Weights of a small GPT-style language model, trained from scratch on English Wikipedia: 8 layers, width 768.
Each number is 128 + 32 x the weight over its row's rms, rounded and kept within 0 to 255. Layers, rows and columns count from 0. The size above them is the row's rms in percent of the matrix's.

# layer 3 MLP up, 1536x768, rms 0.0333, rows 643-669, columns 384-511
size [102 107  95  98  98 115 107  99  95 102  94  73 129 102 108 114  91  88 110  98 109 100 102 108  87  74  87]
[[146 132 177 144 143 168 132 217  43 132 109  69 105 120 148 103 159  99 130 136 151 136 129 135 162 123 147 117  84 129  44 116 129 174 133 101 135 126 130 136 114 122  77 131 119  64  80 108 157  99 120  73 117 114 149  80 184 162 137 121 179 131 111 122 102 127 126 109 127 150 129 130 148 113 145 177 114  92 103  80 114 119 119 118 130  74 141 109 108 112 127 143  90 149 115  94 112 100 132 105 122 112 163 157 189 183 161 108 134  55  51  80  89 108 153 145 186 136  71 134 112  76  98  90 112 137 210 105]
 [117 122 117 143 109 126  92 182 120 149 170 162 115 116  70  59 155 112 142 121 154 128 148 158  57  65 170 151 109 113 112 139 162 147 166 119 130 145  89 101 165 109 120 126  90 156 143 147 124 112 132 206 144 125 189 156  76 184 138  93 183 133 150 132 171 152 139 169 140 169 133 120 134 145 136 121 157 101 175  90 160 168 144  96  88 175  61 145 163 138 125 102 129 101  59 142 130 120 134 169  40  80 112 110 143  94  65 115 119 116  81 171 102 150 170 107 121 145 113 122  74 131 107 117 106 109 131 112]
 [114  84 172 126 157 156 175 152 165  97 132 156 138 112  78  79 100 101 155 141 163 114 128  91 135 130 100 135  96 128 102  84 132 119 195 144 113 166  85 168  69 112 168 100  86 122 108 104 129 142 116  87 153  88 130 201 108 149 148 147 184  73  83 133  93 148 128 141 124 118  56 176 118 146 147 130 154 127  96 101 189 119 162 125 179 116 101 154  95 144  45 130 109 124 183 173 102  99  93 129  93 139 183  91 115 172 139  88 162 134  84 128 125 112 119  88 124 138 148 141 110  77 129 111 176 151 159  70]
 [170 111 138 150 112 114 132 106  99 100 112 135 171  94 193  95 172 142 190 145 104  61 118 150 114 154 139 190  90 182 147 103 100 108 145  63 142  55  74 148 107 129  74 119 216  71  95 175  88 114 122 106 134 154 119 141 110 107  59 164 156 128 105  82  64 182 124 103 137  74 110 137 139 176 137 107 130 105  63 132 167 130 131 163 139 114 124  82 123 111 139 103 113 184 113  78 170 131 126 128 124 173 142 159 171 121 166 141 125  65 113 170  58  94  93 125 121 166 109 142 103 171 148 131 131 130 195 170]
 [125 105 155 101 115 112 125 110 113 125  95 138 106 105 182 131 140 139 192 126 123 101 108 136 194  65 167  98 138 128 100 130 121  84 159 122 116  97  92 170 120 176 151 123  61 109 113 109 134 128 172 165 194 161 106 126 156  71 144 102  98  97 125 140 116 101 120  76 101 199 116 102 163  66 124 134  91 175 156 143  79 141 119 205 150  56 104 173 211 126 153 137 120  59 125 102 160  89 125 105  73  87 144  94 138 109 145 130 122 116 152 134 116 159 136 115 102 151 152  94 138 108 144 138  77  79 162 150]
 [ 93  96  90 100 128 166 128 111 108 111 163 111 134 114 126 144 118 126 139 122 151 146  72 122 134 181 126 159 122 121 120  98 164 117 115 104 124 111 123 110 128 139 183 184 130 177 112 102 105 134 146 208 121  59 212 168 171 165 123 119 133 184 140 169 132 120  63 109 140  58 131  43 152 138 126 132 132  91  73 142 170 132 104 145 132  95 135 163  97 156 197 195 175 125 106  97  96 128 110 154 129  98  92 133 167 101 122 136  76  98 142 126  80 118 126 112 143  72  48 194  80 104 154  77 121 139 104 109]
 [149  67 145 108  96 152  96  93 145  89  99  83 146  88 142 157 108 155  98 147 170  95 113 115 137  91 128 123 137 141 122  76 104 125 142 148 111 108  92 151 126 106 121 197 152 162 152 135 119 105  86 122 122  88 106 113 134  74 102 154 168 191 138  91  82  93 107 112 170  82 154 110  89 114 136 139 122 152 125 138 130 127 122 146 143  76 115 146 104 188  79  92 137 125 179  94 145 140 104 103 164 104 127 111 109 175 156 181 109 108 123 104 118 143 132 119 154 101 158 102 166 122 115 133 119  97  89 117]
 [107 175 111 112 165 109 129 142 146 114 107 140 113 115 149 110 104 193 134 196 146 123 101 101 136 135 145 133 191 130 130  92 134 187  57 160 128 132  92 190  88 104 155 124 101 108 148 147 160 107  98 135 113  90 104  88 135 109 140 125 152 159 122 102  83 168 127  97  94 110  73 143 151  60  99 108  71 122 106 114 123 183 116 126 132 188 136 154 112  98 107  91 120 114 103 182 108 131 120 159  41 140 117  81 118 141 112 125 100 113 125 148 127 144 154 125 115 122 168 128 135 109 146 152 151  98 188 141]
 [ 83  85 127  59  84 136 113  97 170 109 143  86 131  95  99 107  28 107 124 116 104 155 115 112 186 116 131 158 132 133 106 113 117 161 156 158 126 146 114 127 138 111 124 122 124  76 115 111 128 144 152 189 139 111 117 157  62 169  94  73 218 188 101  76 110  93 199  88 182 146 136 125 108 194 105 182 163 134 127  93 135 185 187 151  46 136 132 139  22  89 157 100 186 107 180  97 133 163 142 114 168 190 112 149 152  77 123 145 162 130 137 114 171 162 149 157  86 155 164 127 116 105 111 109 152 144 104  79]
 [146 145 157 142 127 101 111 111  94 165 108 124 149 146  86 134 116 188  74  64  69 167 124  98 111 124 124 157 122 185 164 140  67 124  84 123 177 158 155  72  74 149 129 133 110  98 131 187 170 115 141 136 155  72  73 124 119  65 132 144 137 160  92 138 133 134 148 188 135 120 150 118  73  90 115 169  51  99 119 122 115 176 168 104  58 134 150 189  74  51  80 158  87 147  97  76 106  50  63 136 112 139  71  63 110 136  83 171 127 181 103 100 198 143 157 117 180 155 102 161 187 127 115 169 133 180 136 125]
 [141 125 135 162 132 198 125 159 167 186 118  87 156 184 118 161 200 147 108 123  79 127 108 112 136 130 121  83 123 142 102 132 164 134 118 162  83 120 108  94 117 206 146  90 107 142 100 125 187  93 169  52  60  87 149 114  95 127 150 128 147 126  72  93 126 120 172 137 148 128  98 113 149  86  70 108 201  83 165  96 174 162 153 159 142  84 186  60 140 150 163 145 114 132 131  76 140 150 158 161 119 100 115 191 176  75 187 194 148 116 190 101 113 153 101 135 185 149 142  82 164 106  62 134 128  86 117  90]
 [117 109 106 127 111 121  99 149  80 141 108  85 211  85 133  60 169  86 139 140 115 105 138 149 116 159 122 126 142 174 136  84 180 157 138 128  90 143 150 116 110 139 134 143  99  95 132 196 156 125 119 134 169 133 100 114 221  87 157  76 112 124 150 143 131 128 111 122  93 131 123  77  22 183 135  66  97 106 169 130 127 112 164  55 126 112 145 107 101 129 161  92 127 152  81 149 138 166 120 121 122 131 143 168 118 108  55 174 135 140 166 132 180 178 160  57 174 133 126  95 120 123 181 162 201 184 135 130]
 [108 145 142 106 156 125 140 129 173 139 122 123 138 162  99 161 134 122 129 134 187 109 170 119 201 114 123 105 149 180  98 142 109 134  85 142 132 152 189 192 136 195 131  61 155 103 140 135 133 149 105  57 130 143 106 134 126 159 123 198 138 115  80 188 149 151 133  64 101 117 163 123 149 150  88 164 180 164 112  93 143 134 142 118 184 120 158 144 103 144 120 150 133 205  88  87 133 142  80 146 154 136 116 104 135 193 145 138 120 145 154  81 124 105 101 159 102 105 127 133 145 136  78  91 171  81 115  69]
 [105 152 167 197 165 179 112  65  63 252 134 141 156 132 121 147  98  92 125 123 106  88 118  88 153 138 153 106  97 104  92 152  76 128 116 192 100 125 142 230  88 151 152 136 112 117  74 128  75 168 163 149 145 125 100 105 105 144 151 142 121 193  88 139 134 129 133 135 186 159 111 100 131 142  82 114 194 162  70 110 107 133 154 111 178 120 185  77 146  84 137 137 125  69 137 109 101  88 137  51 173 103 161 125 189 140 156 150 178  73  95 142 103 118 172 142 164  51 135 147  63 151 160 158  83  77 171 138]
 [158 142 123 104 169 128 126 167 130 142 123 130 125 117 131 117  73  84 145 179 110 153  77 194 141 144 153  95 154 178 128 105 152 130 138 119  57 182 139 141 123 135 194 136 123 118  99  86 163  87 118 112 135 107 113 138 182 129 122 143 139 148  93 124 170 143 127 188 132 171 166 199 161  89  85  75 141 195 127 164 130 103 143 162 148 169 122 130 171 141 141 101 113 135 117 103 122 113 112 115 145  83  82 169 119 124  78  90 201 142  63 144  90 117 130 111 143 165 171 145 133 111 118 180 185 175 111 113]
 [167 125 122 170 186 107 114 149 122 144 106 128 144 151 161  87 137 125 158 163  95 126 156 148  92 149 177 142  90 130  94 165  92 160 115 104 100 139  68 183 107 171 151 128  85 121 133 137 155 165  97  53 193 153 153  82 151 179 106 157 144 106  81 146 155 135 105 128  92 135  93 165  76  82 132 166 145 100  73  82 157 187 142 154 138 149 140  87 116 143 113 161  84 182 146  71 179 102 109 150 125 120 155 106 150 102 175 122 195 119 110 142 131 133 168 147 126 110 138 109 123 137 125 152 122 157 123 110]
 [133 150 123 136 122 117 102 103 142  76 202 130 191 120 146 120  97  87 101 143 158 125  91  50 179  84 174 109 105 160  99 146 137 197 147  99 119 119 137 127 173 105 145  58 154 141 194  74  99 174 156 119 101 180 101 107  78 147 134 136 126 183 147 136 102 154  86 138 195 155 130 110 174 172 154 162 128 219 179 160  56 126 108 127 101 130 110  75  67  85 183  89 107 145 107 186 113 131 101 102 203 124 132 159  71 156  78 117 141 143 146 110 126  90 141 135 118 142  70  96 105 113 106 110 181 133 152  71]
 [135 127 142 110 121 132 112 107 115 132 126 116 109 128 138 122 146 161 137 111 135 132 139 110 154 122 123 103 147 119 116 174  91 115 142  92 191 122 135  93 117 138 125 214  83 109 181 139 129 190 156 130 171 175 150 138 168 120  52  78  89 111 125 163 162 183 127 114  94  64 174 118 170  71 127 116 109  94 140 125 137 182  89 160  93 128 115 127  57 109  96 122 154 141 177 150 149 130  93  76 124 133 125 125 152 118  80 145 126 141 114 107 147 139 167 140 191 184 137 133  92 168  93  98 168 137  93 179]
 [ 87 160 125 139 167 134 180 147 148  73  83 128 147 151 103 127 144 143 109 111 132 102 159 148 105 161 137 150  81  86 116  93 102  80 176 120 127 173 118 142  86  98 165 126  66 143 104 103 165 151  96 135 202 110  80 147 167  60  90 124 111  65 100 179 162 138 116 152 133  75  71  90 155 160 107 140 153  92 172 157 159 125 147 111 129 119  94  59 175  92 141 120 153 172 114 190 134 136  99 122 128 141 147 124  98 144  59 100 113 171 101 114 162 136  99 162 108 160 104 159 115 132 113 142  76 165 124 177]
 [ 97  72  77 171  81 116 105  34  87 182 180 179  96 116 161 141 144 178 148 134 142 152 178 160  93 177  81 108 168 142  60 141 137 151 138  79 130 146  79 172  60 130 143 126 132 109 113 122 138 150 104 112 149 156 133 144 141 209 143 198 115 101 103  77 110 116 119 106 154 188 113 183 110 140 135 125 146  70 144 111 131 136  84  75 126  78  91 143 143 163 136 198 114 188 161 163 121  93 133  54 148 107  60 184 160 106 135  87 155  57 186  76 127  34 144 166 143 131  80 115  79 112 124 114 122 118  95 110]
 [112 105 159  92 156 129 122  84 127 135 123 120 111 138 164 158  84 107 133  45  47 187 165  76  72 122 160 103 152 109 107 140 142 136 148  94  92 163 141 129 128 102 134 161 108  90 112 129  88 153 196 135 122 141 110  76 178 206 108 107 119  93 142 146 144 124 106 132 153 172 108 146 128 165 111 179  75 130 142 123 147 154 135  84 125 166 109  71 144 130 131 141 118 132 111 152 121  95 114  60 149 190 127 107 126  98  92 123 122  99 118  95  97 112 126 139 122 145 150 134 109 141 121 146 150 120 157 155]
 [100  76 113 128 101 112 174 144 102 124 111 178 186 140 112  65 154 125  63 163 124 137 118 119 179 108 121 133 146 163 126 165 106 162 118  98 142 118  45 172 152 153  59 140 181 132 119  84 108 110 116  98 130 103 191 154  71  93 111 107 165 151 153 137 131 154 141 105  82 161  93 119 114 129 171 127 126  59 125  86 147 136 120 100 109  78 153  99 143  81 141 133 112  99 105 168 141 113 124 134 132 133  90 123 127 107  99  82 103  91 120 120 105 111 134 100  80 121 127 171 149 172 150 137 113 128 112  80]
 [134 103 161 126 117 119 106  95 120 190 130  81 108 128 138 160 116 120 161  86 113 180 137 100 162 176  89 105 110 137 157 114 190 152 115 103 204 145 152 173 118  83 145  94  94 139 145 184 124 180 126 120 118 163 142 111 180 142 103 139 156 169 145 142 155 145 132 109  76 113 121 125 139 156 142 156 185  60 130 120 135 110 154 140  92 112  69 160 144 144 139 112 129 117 115 123 144 139  98 121 149 184 139 152  90 125  82  77 104 118 113 117 115 164  60 133 141 127 102 164 117 153 186 152 118 105 102 161]
 [152 104 139 120 118  90 133 116 126 131  61 149 112 155 148  55 114 145 143 132 108 137  96 174 143 117  54 112 159 164 112  82 141 153 182 119 118 165 160 104 112  96 100 165 136 129 131 106 151 139  95 143 144 175 148  90 128 132 173 138 143 137 107 139 158 169 102  93 213 121 125 120 119 133 142 190 147 140 114 121 100 151 146 118  89  97 161 136  67 120  99 171 171 145  97 178 137 128 103 136 120 103 119 164 116 143 171 161 121 157 114 136 144 100 120 143  89  91  48 147 162 111  81  89 130 150 149  67]
 [140 163 104 119 173 129 122 174  61 132 114  89 106  99 172 106 132 127 138 126 180  95 153 149 144 166  74 143  96 106 170 158 125 150 162 199 103 140 138 142 178 120 127 138 125 123 162 101  83 162 148 106 106 108  80 114 124  62 122 174 128 158  99 110 116 108 159  82  90 134 149 119  87 175 106 193 156 147 110 105 141 199  85 121 107 103 183 115 163  95 154 142 177 106 131 162 130 151  89  90 102 150 155 207 157 126 110 117  82  72 210 113 146 128 205 146 143 134 121 198 115  84 130 104 176 153  70 127]
 [162 109 116 128 116 130 136  91 134  87 119 138 131 105  93 100 166 105 118 108 163 133 133 106 108 112 109  88 138 186 137 131  96 112 157 125 125 119 114 104  98 115 102 145 149 111 164  93 101 119  73 179 105  52 119  80 146 148 106 107 128 125 196 165 152 138  69  98 141 152 167 157 147 142 148  94  98 105 110 114 168 118 130  88 157  99 140 124 134 200 172  55 120 165 138 147 152 155 144 105 167 124 181 131 157 147 167 113 125 120 162 122 170 146 186 159 157 158 136 130 122 192 153 146  91 107  85  99]
 [157 172 130 114 122  39 130 153 162 130 167 100 111 163 128 118  48 165  60 154 171 152 117  62 152 113 132  98  94 131 110  93 175 132 168 131  96 142 105 155 102  81  96 112 141 142 126 116 103 164 104 129 122 112 121 140 106 167 134  76 175 158 141 110 180 180  98 105 101 107 184 113 119  43 188 114 136  83 133 181 113  98 121 126 151  69 143 120 108 119 212 154 106 157 172 160 162 109 160 115 162 174 165 109 133 126 148 163 140  94 171 158 198 172  90  98  96  93  94 196 161 147 155 135 107  91 126 127]]
# layer 3 MLP down (transposed), 1536x768, rms 0.0333, rows 643-669, columns 384-511
size [101 107  94  96  97 121 107  96  96 104  92  75 131 102 110 113  95  94 114 101 106 100 101 108  93  72  90]
[[134 135 103 138 122  80  87 129 157 141 107  75  93 157 122 183 191  75 135 140 123  77 188 122 112 131  87 181 120 101 134 184 110 117  88 163 105 151 134 155 127 188 122 138 187 127 100 158  82 134 171 133 176  95 120 174 142 131 113 159 139 140 139 188 136 123 114 161 152  89 111 150 142 143  87  84 145 108 116 156 156  95  88 101 109  94 118 120  95 166 136 156 118  95 154 147 100  63 107 114 100 108 118 136  86  97 133  72 185 155 178 101 144 189 172  65 161 129 133 139 108 140 156 121 118  87 142  98]
 [172 186 168 151 137 101 117 128 205  86 146 182 148 175 128  99 158  71 110  89 142  89 162 120  63  90 107 175 174 134 112  97 178  56 113 102 143 128 102 147 148 157 129 140 160  89 154 163  91 153 127  79 115 156 147 110 132 139 124  76 150 100 140  95 206  81 102 140 151 153 111  90 157 152 122 118 115 198 113 132 125 151 136 154  88 123 126 118 174 161 134  88 107 176 145 131 158 110 141 156  85  76  80 112 134 118  97 105 163 171 110 127 108 162  41 105 108 108 123 143 138 118 114 135  78  98  78  84]
 [ 98 105  84  93 130 119 121 123 175 161 140  68 147 141 160 183  99 164 133 128 172 141 102 164 179  84 203 113 158 133 129 167 131 128 154  73 121 195 135 175 136  97 162 186  73 182 168 131 138 110 129 148 158 119 139  56 169 112 107 110 136 101 127  65 118 106  93 116 119 146 105  81 149 149  97 181  61 122 135 152 125  73 169 104 118  86 199 130 146 114 129 153 101 141 103 122 150  82  92  78 124 129 107  82 125 193 124  58  68 106  94 105 107 131 110 133 128 125 137 139 114 103 165  49 118 112  95  84]
 [147 153 116 108  98 133 158 147 138 199 162  67 150 124 152 152 119 143 184 148 154 126 122 133 136  82 137  97 166 130 104 119  68 179 138 117 196 165  86 152 105 149 175 158 149 139 116 159 150 196 110 135 124 172 134 120 149 105 131 135 132 144 126 175 125  85 182 168  89 115 159 144 104 161 137 130 106 158 112 166 112 118 157 189 117 163 217 108 123 151 149  76  83 128 129  79 104  98  96  76 135 128 184 101 162 103  88  81 137 150 100 132 135  95 141  54 114 158 137  96 175 103 154 108 103  97  76 135]
 [ 76 169 120 144  93 134 131 120 125  97 133  84 153 102 155  81 148 189 113 113 166  94 120 100  99 202 123 134 170 134 113 107 144 126 147 141 142  77 123 166 119 174 157 100 152 135 117 170 118  73  71 170 143  67 133 139 133 129 122 171 164  87 119 139 114  89 172 172 171 150 182 156 124 141 112 130 112  75  94 154 176  74 117  96 157 130 117 149 112 160  78  65 109 128 135 172 125 112 111 166 202  93  91 113 134 160  94 113 160 163  93  84 147 139 124 102 166  76 108 106  91 149 183 123 128 172 109 132]
 [160  85 153 142 132 149 146 142 119 164 158 139 181 157 131 115  94 163 155 110 112 166 125 116 118 123 146 183 118 146 123 158 127 131 113 111 128 154  68 131 104 104 164 141 160 104 141 175 157 132 154 163 110 103 212 203 154 161 108  92 196 126 151 132 217 173 126 131 126 191  88  64  81 194 110 142 161 120 134 123 131 134 198 138 119 148 152 156 156 156 144 183 175 160  73 111  63 135 147 118 142 133  79  83  77 170 114 133  92  40 180 184 112  71 120 117 144  72  74 129 110 114 133  99 160 125 118 103]
 [ 92 148  95 139  93 122 120 134 149 126 190  46 134 129 189 140 134 120  86 124 140  61  97 132 118 160 146 124 104 161  80 201 130 131  72  92 152  61  71 116 151 101 105 120 113 114 142 176 138  90 108  94 112 155 115 149 130 110 123 145  87 140 149 203 110 138 172 133 129 108 129 138  70  98 125 105 113 178 177 125 106 122 123  79 169 170 106 125 122 150  93  82 148 134 131  78  94 128 122  73 106 135 107  89 124 166 153  76 145  73 133 165  63 137 141 178 190 140 174 101  94 145 109 151 105  93 172 150]
 [ 91  59 101 165 136  45 151 106 120 108 112 162 148  97 110  87 167 167  90  83  32 137 128 124 150 139 144 169 126 111 135 137 128 166 126  82 153 143 188  40 164 142 150 117 148 150  71 128 177  85 152 117 173  83 131 106  78 154 139 131  84 153 139 149 127  96 109 114 156 112 160 113 114 129 161 128 121 133 146 166 116 117 125 132 105 112 120 108 105 128 136 103 196  95  79  62 168 173 142 106 171 102 163 167 122 130 150 116 149 146 132 121 147  82 130 156  99 108 111 161  85 141 149 145  85 170  92 108]
 [128 116 114 131 168  66 110  76 127 105 157  64 183 136 157 171 149 149 121 147  89 123 102 119  41 163  94 156  90 112 118 136 165 144 160 161  87 101 137 158 149 176 112 161 155 176 164 172 166 105 124 138 136 135 121 171 142 116  65 169 121  84 132 144 145 150 115 132 145 115  85 128 104 144 140 107 141 140 168 144 108  79 163 171 134 147  98 135 162 135 113 149 141 180 136  73 186 170 182 130  95 121 129 110  68  94 126 134 171 110 120 115 131 156 139  47 124 161 123 113  68 134 169 103 104 109 109 188]
 [134 152 158 192 123 154 122 108 128  65 146 123 148 145  35 171 142 107 142 137 104 183 133 145 150 167 133 168 162 149 162 138 124 165 163 137 127  61 115  91  93 156 144  64  78 172  88  72 106 128 130 192 116  90 134 161 138 139  95 102 166 180  68 121  97  60  90  80 192 139 145  94 110 157 171 102  80 129 103 132 175  79 138 116 117 143  48 120 118 136 108 104 148 154 133 122 131 138 141 154 137 130 197 118 182  87 108 141  79 113 107  98 156 118 151  98 151 133 120  98 157  77 141 141 157 119 130  78]
 [125 144 177 107 164  82 107  95 151  87 162 147 122 117 103  86 119 151 169 166 152 153 143 139 136  81 136 131  93 136 128 123  78 147 147 134 138 111 144 167 145 109 125 191 164 141 112 145  76 153  94  99 127 174 153 123 144 109  78  73 141 131 179 135 134 142  90 106 154 140 145 125 108 142 184 140  72 175 152 139 101 132 115 198 117 161 120 206 135 180  92 175  64 137 105 158 145 148 115 129  98 121  92 115 138 193  95 100 101 159 104 122  98 164 105 131 108  95 120 169 127 126 130 156 111 145 173 170]
 [200 129  61 134  96  83 100 106 124  82 131 155 154 101 118 157 110 189 119  84  97 135 105 146 153  91 147 182 142  90 157 175 125 162 150 125 148 115 212 103 154 102 167 165 124  98  53 126 135 152 177 165 127  94  63 161 124  95 162  97 147 155 120 177 138 125 164  95 134  98 135 111 149 137 107 139 135  80  77 158 161 183 138 104 133 147 127 130 123 126 147 194 185 102 169 160 149 126 108 153 150 125 142 148 133 141 131 143  74  80 118 159 174  88 120 116 169 128 114 154 136 130 214  92 109 111 195 135]
 [120 136 150 120 148 133 128 185 138  70 108 112 176  89 121 139 139 102 138 162 114 139  36 172 190 121 142 143 141 137 141 119 114 142 118  85 172 132 138 108 164 140 109  78 142 134 137 122 114 160 174 121 142 137 128 104 163 173 143 129  94 144 136 191 142  99 133 116 109 135 107 115 139 189 156 155 123 152 130 179 121 134 105 152 148  98  84 156  81  76 170  63 203 155 204  90 101 158 134 163 193 146 124 117  86  66 103 136 118 193 100 101  75  85 165  80 105  92 138  91 145 114  97 152  94 105  94 135]
 [132 156 131 159 112 144 153 143 169  90 131 136 162  68 152 141 150 166 150  97 114 106 146 122 142 166  87  57 111 145 145 118 122 134 136 138 106  34  78 128 137 142  98  91 147 105 130 132 105 113 174  52 158 132 136 116 121  83 135  95 133  95 130 122  92 128 104 120 128  58 129 146 177  88 167 147 116  87 180 147 139 137 129  77 132 150  93 170 106 123 153 118 132 108 105 106 136 132 155 212 150 159 122 132  57 153  97  78  74 157 169 135 194 175 168 150  92 175 156 121 109 124  86  88 147 208 131 122]
 [119  87  89 134  86 160 111 158 138 111 130  74 135 145  57 135 160 142 171  44 112  99 181 113 133 135 102 165  93  50 171 171  90 129 131 123 152  94 135 117 124 170 123 144 144 167 125 154 106  93 108  77  39 163 126 135 129 120 160 146 132 158 146  69  55 139  84 165 181 127 165 139 133 127 146 145 137  64 147  33 103 130 145  85 139 127 134 155  74  79 168 140 127 109 117 134 137 140 212 116 112 166 177 141 123 109 173 143  83 140 168  92 131 118 140 189 145 123 130 146 187 106 125 104 102 110 130 157]
 [191  76 138  45 158 139 130 123 170 142 152  71 168 128 188 150 153 186 173 148  94 139 124 109 148 160 128 137 160 140  91 106 188 174 112 103 117 133  91 133 136  89 162  95 101 190  75 157 144 126 106 114 177  97  88 136 125  53  94 117 145 124 167 145  87  71 160 122 126 166  98  80 153 173 115 164 135 140  84 157 119  99 146 111 150 141 107  90 127 111 136 137 122 130 149  98  89  98 138  63 141 136 140 170 109 143 199 103 152 144 166 139 153 139 131 137 109 103 139 139 111 121 186 173 121  99 190 143]
 [151 126 132  97 137 132 134 116 179 109 159  79 185 131 104 143  90 107 144 155 132 145 138 133 104 124 212 131 140 166  70 112 151  94 111  46  78 129  87 117 164 111 109 138 164 143 106 169 127 132 120 108 192 192 119 130 138 126 175 171 123 160 138 125  96 120 156 172 130  82 147 171 159 169 113 146 158 152 164 147 145 147 141 181 135 140 151 123 122 139 143 132 137 125 170  84  76 107 121 118 169 121 123 151 140 173 174 125 120 138 161 168 139 128 184 184 125  58 153  98 142  77 135 112 132  75 111 157]
 [167 109  88 139 143 176 148 122 133 131 151 105 109 135 117 145 105 134 122 154 138  94 139 154  93 110 156 164  57 123 168  77 143 152  68 133 178 147 114 199  95 119 125 117 164 145 147 163 113  91  74 113 115 119 115 129 139 114 117 114 181 206 109 102 124  63 129 157 171 161 134 114  74 146  93 141 103 176 121 172 155 104  91 119 121 148 123 128 172 143 145  95  99 144 115  84 138 136 214 228 139 122 120 133 100 107 118 137 136 147 119 181 113 148  56 158  94 103 146 148 135 105 126 147  81 134 165  91]
 [129 125 110  90 125 115 171 159 115 109 118 101 146 166  53 159 174  89 119 102 158  98 108 153 130 186 112  95  76 139 115 206 136 128 116 116 146 112 140 100 175 111 168 144 142 131 146 134 168 135 130  91 111 128 109  88 109 117 112 120 114 137  74  59 130 101 139  94 153 153 179 110 151 131 142 121 150 119  86 146  82  72 187 113  80  89 126 131 147 122 159 105 129 147  87 119 219 117 129 140 133 115 123 124 116 112 128 111 116 131 112 155  87 127  96 115 142 126 172 132 112 140 136  81  84 129  99 127]
 [118 135  62 184 103 110 149  50 163 126 139 148 149 184 138 130 118  91 116 137 105 172 113 131 147 213  82  58 126 157 146 123 163 186 116 124  92 111 115 114 105  91 132 124 201 126 145 113 133 166  98  65 139 191  94 123 126 162 112 104  97 107 140 113  55 136 109 124 124 134 151 127 172 103  93 125  97 120 159 170 146 102 134 114  85 142  74 147 183 122 125 147 148 133 171 142 143 135 161 100  42 114 118 141  81 105  78  72 137 110 134  76 158 125 125 129 113 111  86 183 129 159 103  95  84 108 122  93]
 [140 142 128 140 184 151  99 177 143  87 126 120 147 135 112 169 134  70 150 156 157 112 124  79  75 178 101 119 125 152  63 113 133 109 110 136 204 121  66 153 140  73 142 106 221 115 174 143 159  76 182 144 101 197 139 113 116 142  93 132 122 192 140 193 121 154 138 117  79  92 145 124 155 135 147 178  92 140 127 136 161 201 170  99 122  43 125 102 131 123 114 135 112 102 164  95 189 124 199 178 181 150  65 110 192 111 170  69 140  88 120 108 144 110 115  92 192 137 135  94 113 178 183 157 101 130 147  98]
 [140 109 111  89 122 152 164 149 120 162 112 161 116  67 139  90 155 144  98 126 139 106 135 165 150 142  63 125 140 127 182  84 161 123 110 134 163 117 103 113 120 157  72 153 161 146 108  56 145  65 106 101  89 119 143 190 126  82 172 164 181 143 131 104 146 166  20 130 119 124  68 152  63 168 144 117 154 158 150 169 139 113 114 145 137 164  91 176  97 140  97 147 119  82 124 125 167 115 177 121 133 143  71  80 157 137 113 168  61 132 147 144 119  91 223 104 126 139 149 119 133  82 102  66 136 104 107  55]
 [169 139 158 145 117 152 149 128 144 127  98 137 132 111 106 121 173  69 119 174  70 164 228 139 142 137 126 151 147 128  65  94 147  51 122  99 153 150 138 106 145 121 123  52 138 157 114 142 155 137 153 127 129 111 149 195 129 103 108 112  72 120  97  13 146 116 174 149 164 101  93  69  86 152 133 101 125  99 155  39 113 103 121 135 127 108 140 163 138 129  93 108 114 121 108 109  92  92 128 163 147 138 117 116  77  78 107 102  87 144 154 115  98 122 111 176 155 110 129 194 127  92 119 132 103 114  58  95]
 [127 157 200  78 125 109 132 113 119 102 107 151 151 105  99 134 122 149 119 147 133 115 149  90 108  91 121 121 164 201  88  86 119 134 124 113 106 149 118 125 148 128 107 137 133 128  82 143  73 137 119 123 171 123 159 139 163 113 123 110 142 118 156 129  99 150  72 133  92 190 114 162 118 125 164 142 129  83 117 104  92 164 180 131 148  31 146 151 129 106 146 148 123 196 117 117 142 124  99 148 105 112 112  65  97 113 131 148 121 145 179  80 118 164 101 146  69 177 176 161 151 144 179  75 117 136 110 147]
 [135 110 101  92 102 119 130 155 115 110 127 166  68 139 140 123 139 162 149 137 122 125  77  83 150 157 140 110  52 129 122 124 123  95 105 106 147  87 128 110  88 103 109 134 168 104 119 120 130  94 138 106 167 146 116 171 151 224 107 162 150  72 112 132 102 179  82 102 126 174 110 119 143 110 101  94  83 108 141 135  86  97 102 145 108 196 150 188 154 127 101 122  91 118  87 128 130 139 160 135 161 132  74  78  61 144  73 106 128 155  50 144 149 163 139  70  97 141 145 121 139 149 152 100  74 125 149 189]
 [105 138 117 166 151 183 113 121 116 136 118  92 111 162 141 184 107  87 156 103 120 112 103 175 146  98 146 137 143 102 140 111 168 119 136 146  97 159 149 120 160 203 100 124 121  82  46 130 232 117 140  65 115  82 136 161 148  96 179 116 168 127 133 144 178 133 148 149 145 110  33 119 148 168 161 169 137  92 162  93 150 112 115  98 183 141 146  89 142  74  87 202  96 183 104 116 134 191  77 114 108 140 173 100 174  64 151  99 148  76  81 137  91 156 112 160 107 102 101 117 161 121 135  53 117  72 132 115]
 [139 123  64 175 109 112 154 141  83 119  57 115 106 139 132 171 139 133 152 138 105 130 220 142  93 147 133 180 160 146 152 170 145 155 161 131  87 169 101  86 143 125 152 150 131 117 196  95 155  70 107 135 154 145  94 138 138 111 126 122 126 127 138 156 122 104 116 165 203 172 135 120 130  96  75  96  91  87 120 109  84  78  66 140 171 178 145 129 137 110 148 118 128 127  97 168 182 139  85 116 146 121 151 153  88 120 134 142 170 128  95 170  75  89  96 103 121 129 142 112 168 153 157 134 125 139 112 103]]